Weights of a small transformer language model.
Size: 16 layers, width 576, 9 heads of 64, MLP 2304 tanh GELU, vocabulary 8192.
Architecture: LayerNorm before each block, learned positions, biases, untied embeddings.
Training: a variant of SOAP for these matrices, 815M tokens, 3109 steps.
Each number is 128 + 24 x the weight over its row's rms, rounded and kept within 0 to 255. Layers, rows and columns count from 0. Numbers have three digits each. The size before them is the row's rms in percent of the matrix's.

# layer 8 MLP down (transposed), 2304x576, rms 0.12, rows 2107-2213, columns 256-319
098:169106129104127121118097138139144111107127170129131124187123149157098119156111113130124146068106127083166142135154155117119161154123119168119141117114079129131143158082111106087135102123113141
099:137123143168129092101115101109096123102099143146074121120112133087136192148120159116110117127132142085105099144162107118125158111102135118120123106098118146145087161151140135101105161149141113
099:132159112141128111077131142149082131083146112185145141110110128144124121127100090108156149130139130115111129155102161128115117118126137128121142098151157110097156101156115141113130139116145114
095:123140150123153134102144104150100142136117109138102141171103173107110129102136172138108090111132132133091131160144120142147167138141087146132126079148128162151122092134153122131136073153122166
101:144132143153079127129168156110168105115102119122130163133145120105091120124149102108148075134134189130123105125087108119120140130146157092117130115147134089086096110119053117112144103108147119
110:148188116098113119094167142117135096135130120134141167134127112132111144139126060131119110131108115105154104113136118099129099191110181135122145109147171124133101115078163093126110135121098138
103:109081149139146120116127108170139200114151142133112102098151159130150112125122166146098164147138105147081070120130093165118099126141126137140096166108096092065109124150188080131140127085173100
091:144138149097100084072131092146133121081149105086084089109136159123110082111043124116096137124142079127092126153104124118163153139131084104140093101155161140115150107128111085100142084111088157
086:132151117149150098126123104174122027150154133140097127149126105134063113134071158098101150101156137101147110141115145119102121144157096122097121101118143161114101151156150110150109126078135131
099:104117108140150134140143127122119138096073147148154157113096097123108146124164110068131146106094113120123177152130119138134124164137157157133168118164162158092109150141121104124124152109128103
100:126113134081105130116125117113079141150096159088146101156159112104143136137106151154159148133147167116166115116111161155082118120119100173160127116127153116135170122153118131135111168130119176
099:136125116118143087140072116131154125198144129108098099102100105121163136097144129116159120115145153108103116140134108147115119119093140148171108114172137127136113118145117118109118150080118083
095:139103099123135118133154135157111132117118160130164109138148139112165109098113153157110133114103112070127127134156084125109055141114105135160101145137125137144142148150097135125130145156174060
099:140119144132101145142111181146134112135124083108102143123126150139126114091093134158086105116185134117145178098160105166131127128114125137134121150148110141121140101111114139101102125135144129
113:120162155110116130113138135150142112113110094119084109119139145102091160096154133097153107112153125134127169111161100107123118133134140139157116140128157165130097159068106087121122144142122151
098:107127145085124125129130117146144139110135095115132122115135106114118108150100129096123138127089161124148079147183096108106124130118101142179182133115098128153130102109103125156115158150135142
100:100137151132115078098154099083106130138117151100085097134122114107186116112135122134118131117126136140079118137069123147091110143121145113145121131136153130118085142146098103116104123124110099
098:116104084145163125115109106106093111117129091116130123125141068116143101120087109136167140126125116128137140136114068126084106140112149136135139098137128113098109140132122135127102129177107126
101:148085097104109097108154167120147121114146118160156147152130132117131069102124122130125183090122089122157099156105130109117128138106137104104101118133132115111126116115112122138139118144133118
097:081142171120146148126098101157140092116138132169130124111142113173088118150130169185143095149158135159133113133105131148111156110103140147119108114120143136105134099118129131170099128136122146
109:118073145111134128155101136145104108135051151150090144117094147138092108136139125155153118158159106120143145174112133130074159106163094101160125121108129140096125149124127154152113145121099144
091:128123153135104091112104092128137151132091128165147144108158167098141098112120145153135123100135114105137133129132156130134111154116086080099122133120108121118109105162142160127170180171126167
102:102160103122131155150122091136144109103100092114148128123116145104136114101131105091136110139140093119101116128132135114116102117143132080117070104139124096157134190144143129138129134128108126
097:135127141076079121118127144128158139148150113124146117150081134110141129102146099109138117091108113122121149134098126096080132082109112109113143136140122143140122122132150167149065162107131140
098:158153111165101111098095127135132086108109089133123156128123144068157106120119124137075096099117093127080146138139150088140105121169110088124163130107138086141124152103125134103164089125127158
100:152141093099144168134129103098120127118076129171108147102135104119113098148093119100099127112136136130123082138135083147143145118133109099127142097122114109132094092150080124124157116116138101
102:098164120169104094098103119158113080100132145142080094130160107179121105104127142124124125132145123124093091124104124156148107090117107120145084112091100150117114121088158150098148123086123133
107:135105099107098135120081111126090129121140142112126136109159134132094131084092138127177149129094082153138124115098122140152137095117127119129101145153124106109118117118122138066132126084172129
101:147122153085157120081134129108087112134107096114131156126139107151138098146144119147138147152147130134151163122137142146090109136096140147109099136114110100106158113108117111094090071101166142
099:152085134151096145150138106116095136138139116115148160109176125132100083151110150104149110100123117081106131104114124132066142115133114131098100111145132112149074166114107130129071196118152117
107:132167123138109138100134112153105141127157109151116082095129150098096112164069173111136077136143093106086095114146110136136147125098115123144126106134146130094179113170105109118084118139177127
096:127090141122130112125115110091115113111159109129090129111136136118103127101087114115160148118103105120127120135117157107138147124085119121139123147130122110106161170131119111143077104122118177
103:135131159127111098098178162158117156110116146107206127108097105131144126154136107155114124120107146126126093092157125127148136108105121098103106144103106155138118147147162083102132131131151123
103:135125065099100166142114132110151096106150130128124140110087095127126111082138150142108083109139144119113136098090109114170134144111137123127144134130177148135152144151133149129129121128147113
080:144121158118159095148112107114114116154161144114086141108129133141120094134107121105112166171125143111123177077121124130137137134110139115171131123150118088128182131124132115142141122142115116
099:099088148093139076139086125112125159151105156084163130132090074127145161152118178109147154163068094142141131187124119141133143147167113134159164128101117113134114171110142179154114149115148134
097:128147093134081131128118115095126114134132091126154137100138184145126127156142118149124104113161113132102062097126111087154120113073095136092143129131099125096133097115131098108110124134115136
102:089120135138088127118092133120110119107131143141144143126137154097119131146109111104142118158105114111172088098127151092127164118137144170123121138122106135136124149136130122145145118121097109
098:144111129121150132138095112180134123118115086082084113090126167143150061139122103140147128120144116125141084142132103118072142119178171092099136135134125108136134116138127107104143124105099104
105:140099104138098124127108095108130079131122153112070124156150159119140129115158127133109102160183145133128079162166126112170154138126143124100088112154108116117108179157108101139138114113130139
088:114121104127160097140095118127097117105177100104091143153159098083128158109102105136101127118150142117114096122151108128165146096131139084124139128167126150101022111098084140136115120120129072
096:112139112196126110139110143140076149093144124128116129119125123107124130148132121150119113127115140116077125113087114131148122133114108136099140101097124139090148126117101063187154107149154118
093:114167142119117128120145127155125118088108134159121139147130131137127111125118162130117121111168126096130173147100127108123137134121140130123132096129136088113102113137099099122124149124104135
100:187102086087112141174135151073114122115129138122127138125121134117140130091142130124117100148121170094130159108144120126138100142107089109122152148143157107138143156150140162140097147128147127
100:089153142142151081163125150125093087119090153163106103116142111119116121138099144158101142138133150124119155125111093062150106111151158153086153133140118113122143115127108126130096131127131124
099:121127137151124138137115137123109160112095101136140105121096122114151135124102106084114105165134119157097149125140128116107106163170099159137129126134135156093090140110118137143122149157144172
098:149114112103136150123118116113114118120125130127121109132113126146129122154144084128165177115125133081139119123101158109119077121135100120128129147149112122088178112148135138116120132121131124
098:133099124102140086123087150094125158159114130159140138129107130116136090138145124130120133128165137127126098157135137148146060094117116148114165130129087134135120139129131105085133159151153143
099:141165105106119114131133144090156064121079069122178164133154174126125107119151102129126162115112146158112113130161114146128128104138139117133164123156127125087150108148117153138118150127178110
104:078155137123152142135127130152137100137109141094119115143176090140085134108140100095120095144147157155144170153107133129141130159140142128115105140142121108173135165129143079140109160143136127
093:129142111133100122137142119084165150169124091147148166123101119137080094179119136109122152130152125150119137099115144137120158098107116138112125151105082167095114146132095112154095143138104081
105:116149124107130142122134104139134089206131097109160105123127103132134131158110138138115155123114130163124125096120131157152141127106143110112101091148145099132153107111116144143142108131121113
097:136067109146112108116127104143117117122150112143134142090116134113170120152121113143105077114120144173121161086107140116156096197135140156114143108114121116139118139132142107107121137163119169
105:154110169143110096122108133139100154083086163126146132097153137117116104093124090100101101093129111130140136102153121136114119179066116139109130114125124097147151130125134118158090132126146151
098:170140109107096114104136127160127149137102146112103104103144139181123090132105111098133081142118149155125141169185080147097111100146100141149113094159147141079138130138113188132126092086148099
102:121178122154101092146120158179179111112147147091150180142099098163116134138141124125097113160153136096112142115145114102088109137077080110094134113148133148164109141150100164100113104096102145
111:146110142162122153118166148126112106112053136119088145102126144126115121153130173149115135125174120110132159137112170131093173122126123131145095067149094174145113111123118129079082130124093129
097:151110129112114126086108095178117075104129095112155146101132107135123122106126107077089121132106118146160114101097132099145124126108093098142159084151105155131162101140139144142122092109138148
098:119147103140142131146107129135112155104137115178111143100080174118169084114150128094087170114142152080122136151086089156072153105140128122177126136141189153108132125076164122138120154131151146
105:116137093130145100121105140097131089128125091169162136141110109139115111127117080086149069112115116102170131149107116113136150112132156121066053134101131074153159119115161096134119128135146120
099:128105137148101114113123139121151148132161165094134155114121120109108116136111129135141138138144113107141144132108146136147123124134120107117125150133135132116057108110126160136128110097110183
104:107147133147172147122139091149122137097095097112116115099148150127157119104135071127167107165077096137136143105149147180159131124125115129115117117132162138143108132160156100118125143130104086
097:113126136168179122108140108090119100127151108139108109141150117114130118177142110071135097127116136135135096176136166093153146098141090093161135165142149104119129155135121107135165101132113079
102:134159146136104125139159118112138113115104149109155118114144146107104151111117123097094123106145177120138114127124111107111138090113146114127134104128107126120097118144112106148148144149146090
106:081110143171154095161153127135135132137152167116118112188153092122182110148146121137090094121132164120096113146097094100089085152178125096164103153115088127153078137129107117120156105143141112
105:142112092141122119139109113139162098130114107118163078127092132123150075121140136088103098143140147147139115135102127086120123128117103132132111109129144102160147117145120136132138119099139126
106:098113100082131139078174112095131096141159141110111105160147112123122161099099119108143086084132100140158118093106111166121096118141151106089155101108174089128142127111134190107178124128139105
101:110108141128111096130129136129083127110132132104135146145114148094123132099136138130146097127139153149163128130126119131107085136138103143169107113130103158156130138085169137082147107079096102
105:139145130140102126157132126161182132097101094117114132111132132143106175120143119115143125150118084131159144171117144148135144072137085096150133079126172113137090147110103085126091122121113072
099:156123114131147109134085160122130100086156178099054145095115139080135113131066074104132125147060120095110134114142131093110119145121078134104108095092095105086133183139153140122082127118113090
100:133139116108103150124125113137088140132132129133144133129121120107150128119101129140070168080129099123120125111087090129117116161151118084115109151113109118129164089089090106158151187076133134
097:134142100106144132128130102149139133143158115165147097121136124149119120100164131143086167121121126089107139127139126130146124134126152124164110173111122138131117118064160121106096143112104153
104:132084075098098128083169184131111088076132115111161103122126105103132140121157111146143126085106147132141095134119141121129101166141097141126120117118141105144130112131139133162120119090110122
096:145126135091087114134169113118136167128152120122168093097145129132090138131116134147117167139092115084145126138114130127092120153148103132119114160156131156114128110095125116118139156075071159
097:155118082104093154134107110040152134126091081086146146143116107138119110112106154138162109136138185111134115120087176117134115087105134104145073126108136131146123131069093133129130099117137128
104:166138132134168124096128133114139125143169158126096108139166109136099139120059120142072131141130137103147126107122154133158132097138140089124181128130151114162159114118135164135118134161110109
103:064155104122120158146099108086086110126105140115106134124081136159126153136106099131132140122098165144148089121132110138110136156134124173119154138131155141104114117155112119116161107157097091
104:120095140170158161123155167090122148108161110153098124171130145123147090146111147127114124115137124125131144078116119147095111128151124125163152154131086124182082098151109120134105153134045103
100:103137118114130117160115148102141160119123113111081147144077128115140115156122071097132095109149126151128090123144101103146077151097117163154102113111123157145103155155163126151105122126103123
100:160156155107136107079111124110140117142093110104113118124129122112146093107116106136113147139135154174131141157157138158087099136161121094103120133101135094094154139163154117095105087097123139
095:128088137146152169134113146123103088142110108102089106114125143125108130136105077112160159078139174112111160117123143132100138112123139146074129116114126139120128104124134128106092132126120113
113:088136161111120135107135117141112143159188153109166151093144154150116099111125125119138136141102116142143107155129119132103121133163136078075101096122136116087145090105137094167096106128126132
097:135111119123084102097178152137092196129122158110146138158132147103123130117106129161097152132141125126150132088150135125130100173114125114093120133137079115129147141126101116123152137119112167
099:151146126107123117114114146147117117119122126163104108123111132130191130127154152126138092170116116130157128084160122116102172129117148149116157098156144144128131113148133128117099140100115196
101:115149191127081121139152118159126101116130134114113145172185172115110136136096116153091108152135161120110156088111139101115139129135098115124142152185127104129124123112146113131162085117165106
097:117114154141143112124064132128130126147097182136146153119111122132142141105131125137082132098125153105087146163105144138141090115104136148110158085117123154127123138090117137137112116137100152
105:102106155162136095097099146126123120138134157153124151089111125165133128111168132120095093161149136144141141166100145157139105110129112130138088116088135111189127159095157139116130133102150097
098:107112144099137140111147123097106133148146140117105136152082153129101083116140147164132137114126120126137112159097129102115106093109051127099169150162110131097133151170152107134128108107164158
092:167100112159064108104101142109088078134155156122153107110155098111123100100115136130150128105111152099122125117132060126156149092101158123135129145135114114115131096093094123106103098095084125
095:099164117106160158148110109159143144086102136109136127132148117095173168137091144104084126150122120097091147142120149147163125131111096078105128167144149158104125176130152133106090137078139104
098:117154148103117083135136143119128141129117129141129075097099094142148123107118088103117136093121116154122138158133129111115104156126111084095143114136157152100136126124087205132133174085137084
097:104133105137133128131150177107141117116183186117161160136105148147137135089108130125118129127155132098118167131149108113113123122102091137109123112076102072125129143145055144150159107140108106
091:161172115128087155161141100092142147134129114087111133098120116166141110108130068127125146097156130140156108107125137121056123138126080144130136105146162112130077087121152146113117123109145128
105:092140139128143152132127165148151055095103053085124105105087134129117117110120169152142102134154158119106114137123112092112112117130141148117130109130113152173135145152132107160173122116071098
105:150076131114113105146111169124153116183128172108095113118166155121127123131128119126086127119166120112118122113115124123120091105122091106113134178143096117123135138138144110096066092109125147
090:154099124110125136127099155113100152136169110146165153130076179124123096180127078140134108120184165153142138114124139126152112116143086122151142138150097111137154122128127129139138114103109160
093:151164170113135129163141114108122119023112091095123115133131138136115140153137115112130133144107085105142124136168120163111115086131094133121121128127130129128135117133149097100139088125120130
097:157115135158116084142146149128135144176127142103168133146127130122141128090095135090150121129133107149127122142140125123163057142100118108082089139069086142126102118176128126107133077134159117
097:125135148143126139131134101081104132102120124111143104140134133133107143110084129119119121114148155069081128126098128161101094108131100130105114155146119089119130129080153141126115145152088119
110:088138140128113085130181148123172104044132112121148112130183128091123100117107106144125118102139138116152121121119118122122106135150136141123125121154116091115142088133110125128062160101110118
096:137071135105126135075074175126152104157169155149150112158095126150150133126094123154102135127141145136116157155145112157143151124072084184114149142119131129117124125075122134174101120121157127
107:155114193090108150139115167134150099140129129156111168089126117120099105142109089131143087137112107133136123132130113124109162109107106114137101056144136145117141159120114119168143132122112131
100:145151128111179121116121129070116136083142124096131108104144101074118145141116133143132150105119144135142137155140124064160129113136121125125113133115094132130078134145129100113112122152110115
098:182147139121131182115139090145141088126194107099144192080147124119099122172134130136115118112149112137124133153112110105112160141113131096153122117170147105189088125153117168126144114132121121
099:134163105119149086111116160149137136057128107133129141112111140100130094129101139146075135070139113080099091159117139154075111121123094167105101117058110116120100128107126124161133156118129113
104:172129116160106094163116140171131104114129125131144097142116104141121093113094101151095104133114141124136100186106104146163136128132074104140146126127148137114170158118155133138156121080137104
096:151108127126164141158136125153148092143075106142155142124124152082148120111130163146134176130164126137120120153100176131133150123145149118125111188172115092155123101073132143095129122131131080
# layer 8 MLP up, 2304x576, rms 0.113, rows 2108-2214, columns 256-319
105:111080131104130106138112100116125155137117130092111084152142114095103114151162124193110130132093187125153144110138122122169164115161150125147097133132139133154119136164140129133136161144122106
101:143101160158146131129149151118106074137164145108144089100138134112120121112149125125125132122093146165105133152111113145100102115111148083152125107089117149126163145156144112140149121094101135
099:122146108125144142126140133145166128133156128111095100142135087126107168139141135113138123159132129108088072109114112098175147175111111165100165107162140120165134147144114110133092119162141109
103:129163091185113152142100124118117099131118155137127119099134156155136157164096115169120144144123104142169140106159139146125117098125089135073158103113144143063106138129130154142115127143124126
103:139143122131097130115115099085111110167115134096129105112094071117105091136128131158132122147121140117146142123188118110132102128102096115135134172135150079117150121137132115106147078097126119
096:067125129109105096122113091132172112131160118126083108098121108164141113112149136168115137149137166131130146148131122130154138136096118122129122125151092134139076119156135126150152137146128125
086:116139142117122136135130094110149133136115092128126143109129160138133140130168154150109114056114123151164115136126110146167149129112153098108168140159161178091111179185144141134115129127102114
106:108099116123107108093138135123126133138146150117130116120170143134143112127100102146157131115191106105166125095169131119170181138088124147140125132156147133145116136130112149155119142125170157
102:152132146112097158123183146111134185093142110103141140140130115163122157103117058166104132133151143113137124134089104121132145133133140130132092115123122068119134095110120116138094146098085113
098:149096105121159146124139129137093087134139136139166125090157102152150124159157139134130112133117157111181122138128143098112138115139119122178145143133171121131141077131098126114138144141133123
094:135112154102121123136075122102127152145136094096138108164126096119134124151135112106136150106147109119080123171115137121136139124097119114095118175169174168125140136108103136137119127148114115
096:130122137150139138100122132135147145131162112133130078136103120109104096108135121156079180117113095150094134184108125138133118099194151136137145140154112098128154160117135156130118122115121141
096:129166102136172130148156115095157116124130129134099105094146137162103145134147115111154161099072106121128133133129130171097130159125119112151130122138136132106139120155127123107118122105115120
105:123133145145166120107181152101121134106128137135155113109148139135111136154163093125114163106129139105169118135142182117120094110144118163141085146108182139117122152151111099144119164133086141
094:121131137114130121174124126094130150145145153129119156131149127054119114137086127129140166145140147141106091097162144109143125119141119134139109106143113125151136084089161159116146101128121118
098:134096133104102161085130079132132135145139107161102114110128142193074136131111129151144110110149136124122118134118106132160175098135165168138166168138106089132107070149074216165128150186138174
096:121150129118128149140116101088118097121138089143163134087163145118146125091112121129121144107109132126148114097080101140184139143136169114109131086113130161156128131106126163140115129102120132
096:137071187109139112159127168138107138132169127125127133122116103144130102173122097116126094111113119135165137142129131151114167094127134173077135118097160112107156102167107131148115098118156127
103:138130126156153131109086105141149167075129127121109109164143128167115137143123104100110142128109125136110162117128099115069109109113137088158095129145120131128116098154112151154112103145181127
108:127104131083136138134115160106142182109101112092141149160160120091122108210120167143092162147156178135183169165097159149121130112099158121123108143155132134109148187164109158153143142161104166
099:128117136128132053130164114176120137147125175116124086153127138105090119127124146133149104130078115188117141139178153162116136156096133131147153130119150167137094171145127101138113096146144114
104:142132163143126126142143147087129143141124126160121093144135130126076136134112103143152100168109151150141108129119142113113110159165101107124141097143127128148133144095123130149176142143111151
094:112149147089142125114143113144161099128166125130112119128123129170109113107140138156122087159112175127149160136106141164103162133148109150126136118101077105132120140136089148111161083122135159
097:121169112162123158110094130133136134147154122156165144095152112131140177170159101122140113147156117127134132112115145129085120125154130085123098154127134130138092131188162116141138114108128152
106:183111118109146123094109146096195133155141168137137149106138108087127150126105123133099150139092122142152137093151158139132105147179147114090121135057103153135089142130143104108121150189130103
096:091112115156125076124144112144160107130114092147129125178146102118140070111153112165108126107089132136128137127115119171094107105119109120132103161109157201104115107097094149131121091105147112
100:106076136132143125130140115179090122101100132153133133110127098137069150142120117104166108092116097113122164155106109121124140106120122160105160131109156137126109106130157137130110150096141170
105:104161109099124115123109126077133132139072151110120127131131091125176067117117111135105146144175139125161110093121082130146110134123133106107151116165133109099103118121105120119168102086150152
103:139187173092155136144125141117190143182126114136133136160169154118131125126114132113119119128115146127125126155193109092118123082096151138133127080166101133130126152117146116147169092155170140
102:141180134129110161138131119160172122131155127132169130106084103133131103157142114117161163122145137147118132162117078152161133101147137116124110133155130128133141125127148142146152159111130149
093:102120149146096121094161100119120162138092148145117114154173112092122111099132127111162149084131145111113115102131105164144122110139129140103126196105134133113138126086121170123130132087158125
104:124131123087105171156135118108113126077070102174134134157127107125122151114115078163113119122124145104128118104119073117157118124126128108111151111145133143102132122125190154124156138132132134
101:094115126106147132138134103128181117143124099135155123109105140106114158149160188124118118145149160134088111128079134148161145107140123111113180136102131131134130091089212107146124133120151173
093:085111115132099086110161091131107127177109153115156137121155148109137113135128156123133141139139140143182103141154122134070134131138146111128132152135105136141123126118103126097115148120113115
100:103162098186148123121148131158074112120108127132137129134167145114083141148184167164137142097117160166168151093141119150140131109137100084142115122119147110128159101110132092132149124120158134
104:109166123136112134163136103160161159158085126146111081114136101152089154125155132145109130116113161139106151106086112142096125159133083165178133145132134127134169142127119121154126137122116133
100:104176164116183135111098131125102111143200143121136112097136107113124113122132130145135143133100137110118094158117138102098139125114139120129119138110142150131153095146115109090087109116109143
100:150105127126116075145095128098122097134130128114138127105131126120135133145123132136145166130113088135176167125141133069131126125151132132121100113139102117113136141097166077087120193138124155
113:151146116139109105141111161125125135138111152136119152103145130141127163158166122097119115170101106129134138117152143125161143102107113120136142137128111132099162147137117121091133140101143137
099:148103153172138141121099151156121173076120154090121128108128124110149088131133151140094139119146096177136108128153154093130131131131129106168109093098113130063141160154154091144135140157142125
094:154103065087130139125130112119148123117105125101127112116158139134137082130143141120110144125124117080138091155139131080096136104109086103140141134114109112130098107144092148128174101129135131
100:156122095089134111125156140135127138106135159115111104115138106135128090160082132123160130115122100099169150141147099135143120141128124147134125097091106146133140118096085158165140141162159102
101:093147144122116157134109141165121160138118096091149102182148126143155149155131138143159140148085118115145094130169142122099130138062130129133124135131118150114138154128148110093129139132113126
093:145148119142151142111148069137045135142129171138120144164125081167129124119141085118139132185143115123133104134112138140137112118130123124091121061152123140127075142128066083124141124082162116
100:111129118127114151141145153104129156114125115128136171111132106138109129126165121148131131138121143166145128163128147161097096084096152109118123136132132162150099138127147097162071140122136129
096:148126090116125138146111122142089128109114118117127134109091134129160158133117139115108111114171110165118144136121115169151143149120116111123114177120152128118118111133149100138133138121156076
103:137160140098120151172115127128138118099136129150133150133123173140089151118093130148078100120152096112132119122144116123122130104126175146102156086115101130137148168136131137112110142130114095
093:114154119168167165131109143173147169146113126135167137154146144134131145135119133146159096133122081112129116155142129140134155143158150122134119174100120159107096134150142154115148167143147136
101:088144114103097123121122141089109135132116117130113085136154129131095136113179165137118101125115093152148122137163105119111148084097109136131109101100160107191134102105115138115089124108158082
113:100111128135124153125105145130137151113169143123142113172152103110094123179145150125154166123121111138133118117114140140147073116102127122179138103145105117094182145138120124157096159161162132
106:144148109106136116120139135094146202129127124129094107132146124139102127136086157115141132157102103127125122110123115155123108054099170128134086131075096122111143131082110116114120148116104186
101:165158126134110148169140144120134129165157083142123128147134125141113153163155159144140132125106116133126137101129112137133098127154167139125132109158121181113125129167149101135115125126100124
097:159154131149150136135134111132147114088127142110133119159093112147151119169162093099135085144155132105179145125119115166118192163148111125065145156160161127124096151131172115096133106108122101
106:181117135129132089135095165144143116138128166113125113156145100136088110138131108121097120116113096151094100163138141145162144117112147117157125131134119146130133147137120140113089088145151108
098:113153142119120140167129107125129143129133124118120155139142155106135121102146137136108080126158097114127144144127064096107137159128182138150120115093129148132127153161115122118132157131182132
120:102138145129117165112154115087125115141077151128133126168134167106152143125094120098126121138110101166120128142152157103155129101136113144156099129136103168131130114160097079129101158167109123
092:139115170126100098114129173177157087133110164111175136117141124161105149158086163097127140109157130148150131109177110121152123104138126143121108135176098160138132136100089113095103101101114145
099:135129157099150187106122141115143137128156128135118100144091137118134121175151129117164130154124113091130110104126131165123149125176108145114119121111125139133137102114146135119124122135160162
107:083099134122116097098127096082092180094127148115100161085135130130155110105159107085107101098124133145124169116099115106098136124138137121109124142109081122166131140117152086134129105095103124
098:112140139117156126124143132095136154143123117114174121137103143143105123124182114144159131191112152118157140166152168151110116129106161090121169149121147134118153122108110114152117157140135056
103:130140128147153119175123103118154124155119073095116123163092163100151132140153120150121152169143135164101165150152132142112148125133091136109144119107125119137110123138093150162119123118136159
095:126116172095142104121139111154101150162141207137150116113147162117109128098153080122154121108151148171114124180160158129148111130131132105140140129116129126141135165128157135115155108132141123
095:163096134112140110103113152101174124125172160137157121164080160121096120146109154156149150130128158133159126140147132085142122105118104099063130115139123110127115119112162132115127132135191127
098:143156150119134114134093144181137109175122116138117143111138106140141161210105139099126120064129129115120153161137105123126112120168133086163109153117107125085110101126154123150128107156157133
098:121102144099117069146146142160159106132106109120167159132065104142096116114114154142155179140082183154156158121138116127145141142109101121104101156127130076152134120154172088135136116118146104
100:158090143111135165140119128141147117147164172115159154166108122127118159121113117174100128135148113142120119127130110130148128133107173104131158118127113127108164100151145132150145101111100153
103:137137120128098151149150111170126137101135115080116152138102095125081153101150112174178155174125101171122115120124122115136127138140149123159130151112121104163114124122104144120133137131129113
109:156122126117111142154148138133152134087133142108143165115137141145172190106187060116120132164125106108122142143185120146125148107143091114106110099142178147101143139150092159138132135184128093
102:133150117127137069156136119171121080130181128073128148132086160137121158139161112132096136160171114089108190121141120080075148158127115086129133182125143148155067142121158116144133132155137128
101:113125142103117133195207114174148132103142130155101174136162094134144124128139085169112123096069112157119141140150125114143150154094169088126156081148092101110110170149122127089128138102122170
099:130152188152148122148142097125121083099141147111116080169179107140111152109151121105148126109111119110097139121147108113151121135174113155077159119157143142133102116085116129164122129124135097
096:127084121163146150135174075078140122135168106103126134097099165125159138116165126149109118139103145107151150153123146138142121131128179121165115171107129115115144092141120149108134118121166126
092:117073124123150147126120088135181153145100135139106116118161144113139180132095123082097102149129133131128072106170157103141136126145160174110143121086133159131092124128136088126105164138163135
098:148126137135148141138140117109148152104147147112151171083144146086155125140105136160152110104104121136119129114097124126124147143116168125140104157153142121155109153149195085128131147165161169
103:070165133120174127169122093139130128197125102100139125152168085094134079162093130106140087124122106096121108129143155122085079111133139104133110170128120148103109132152128085174108119128127149
095:152160146157164097119166115135083113123126105146149113156106150117147116137097059106182152140118122082120140124147155121127123127165127149092094159161143141105131117160123120106111151145143128
103:136127092161120110143126188113176145103171171126130126185155167136111140085099132126180161130162116112099175098178124134132128173135161118154116142129081112112134072151147140128131121149102154
089:128062151116118123062156164115161164135117135160122150136087069135155092155124088075118155121153099115123147141101148158145073164144136163122120149088136111110109137089159088102138143117146139
094:153137151125098170136109104097148117133089122139151126121149130120116145148094126144132094136153117115161143151129109134042126134151168075132154106107197123103153115138169112150152129123155139
098:121145123108103141110132135191145126097132105127156143125152065125090162133097130111157125178119143110144140143147132144166139139110106107095125163131130150129139126162123119137155091127132141
108:082135143057120129094138098109149098112133102130132133118121122105140107149100124151160108140087110141134156113105119118108144077169123126113134105130125140110126052115130101125079132163118100
091:135125103157105147113118146159089138098144114097153181110102094141102100107125103138180127113157100134144111120111115131127139142095134098119098148055122131142129104133111126110118109103133134
093:132111110165135091161120133127125089159119171135128128089163156103139138137132120065141155117089103110110153141129145127169138110128140125130077136125204133139109111192126111124092162132119137
108:095138094124143090085180148112115135103139120097136128182158173117152135091136156076135159137157166114138121114079146116098102139114123130143139104160092124102097141155138120131106090105086142
094:109095134133125121133129118130108155165139148163110129131101112142146145117089110131126130166109135144069119088148113094107143129129121128125123117129159136095130103181098121141139126135135128
108:105086085136145110167090104197115115141156106145082111129128143173127138167136127089118157111119157166120098166175117144151143190115092082150133134132120180108138098161131102119139122099154134
094:138134167104126129146173143113124067140091091120129112126105148146143069140145163148096140114105108148149090148136127081125117155124109169147148106142112107130118123095141079162072162134133146
090:174105167111128141140095090116106134126159084167143157102100083108154156082128129159141136172101108113096121125116141128097131122148157121097123145116136128153130109134112122123082122141170156
098:124106133146123119124088139101087163152087082132134143109121140123144131141134105140152112131148092162122166137119160137144089128134150104157134102131140131128138108162170179159156097115125169
100:111081122136105091122102106113124148108144136146098122119114107158123130108134141143179137144076111098132106108135125127136114127158105137170164114113140137109125146134173120116148090143117185
096:108085135174161091164142122116141127151172116095144122152131122178163120110113092145154129115136145126159126127070145164119115145102147113125084151116152124113118137095085091167175089160106188
093:139101145132159110139094104140083130111082146084133109149113077164126190096145141166159146134107114097089178121097111136126130133118146170095128129136130129088116162134160109100106109132103101
097:107123137107080133135109146154149126101122117138128138140139127182135123085150141131156137155121121113149139124118135144154156121173117136104148138157093125126102118151118143115163140113120124
107:129117105122203076137131144102127150135149169119144159137140103175129129124132102121109156142119134122125135130140083100163061117101118134129116119122120137123111135128136092131088109099112136
087:132140164125117158104129171116161183142140095075163149161078151120161127161139130102110133154123134105137121124174161094190121103158150137141113130118148133135102084135119125088138127179109116
090:135134172154141119140140145125108125116081129098140156145078127107121156131157131144073122104096129108132143094105100142128147173132131092130139158137125139100063122162081130128139133148106133
095:131120152118121148149134131142103102151155069097123153110111080159174139125114122118091127087159162117105150133092104126109129145116103082156128092147131133074113153118136160156130104122121152
104:146152121144155155097106127120166105161150092128112105119157122147120114096150114135127116142135128108114148131183139125137138140167113138097170122109130137177093134075167155112114120136101128
109:158109088057138146136121160130156172126165103097146092159193138070129116091117148149165108094116091156136155081144121142140118146140147173141136109186157125148139130163138129108137143153137103
093:113132137124135057122151116102166137093111137127116104126131138135133140173142113145168122133140143138120108137117149194107113135163136143095152171131154108071149133137131079147141117110108100
106:105149095099144096137101140127146142113150144139137134126116147123141087130092130119113126114098116120116144134147146149079189079080107129143116138171133117158159134118183143122104119125121150
098:114105127107119144138129134123102124170144101116117127147129105083154116123162105137123142146092088144132124112182081148121128140091143127119131155129120114155098105168136105157115106175146118
105:126103106155184129112108121158170131129092167149114160129103136136150135137167144136132160102143111118150152157129214124124129132116134122126129168076176143125146103168144125123130125078120151
102:113146122124120153132158108115148099077136157145125123106098124138107084117121086106131154159139083116135104174113105110131113125065091158138092154130185172135143099121089121147120135138173116
090:090113139140115135165172155155154149123132132112150120164155125137123128084130123132138135162125073118113151116159128103152107128146144066121100100139131128136169152135110096137110135106085099
094:118110176091127105109164125099151108124186126125173181160148113157138165155106141154135141161112133112125140138101169164154106113103109150133108175109106130066113145146139110119135128142106148
105:119116131099146101127111099113169108116131105101150124149104128166104126163128122084136120136110085143132150130189122175170149113152125156106117125147113143106130117158128138148151110094124145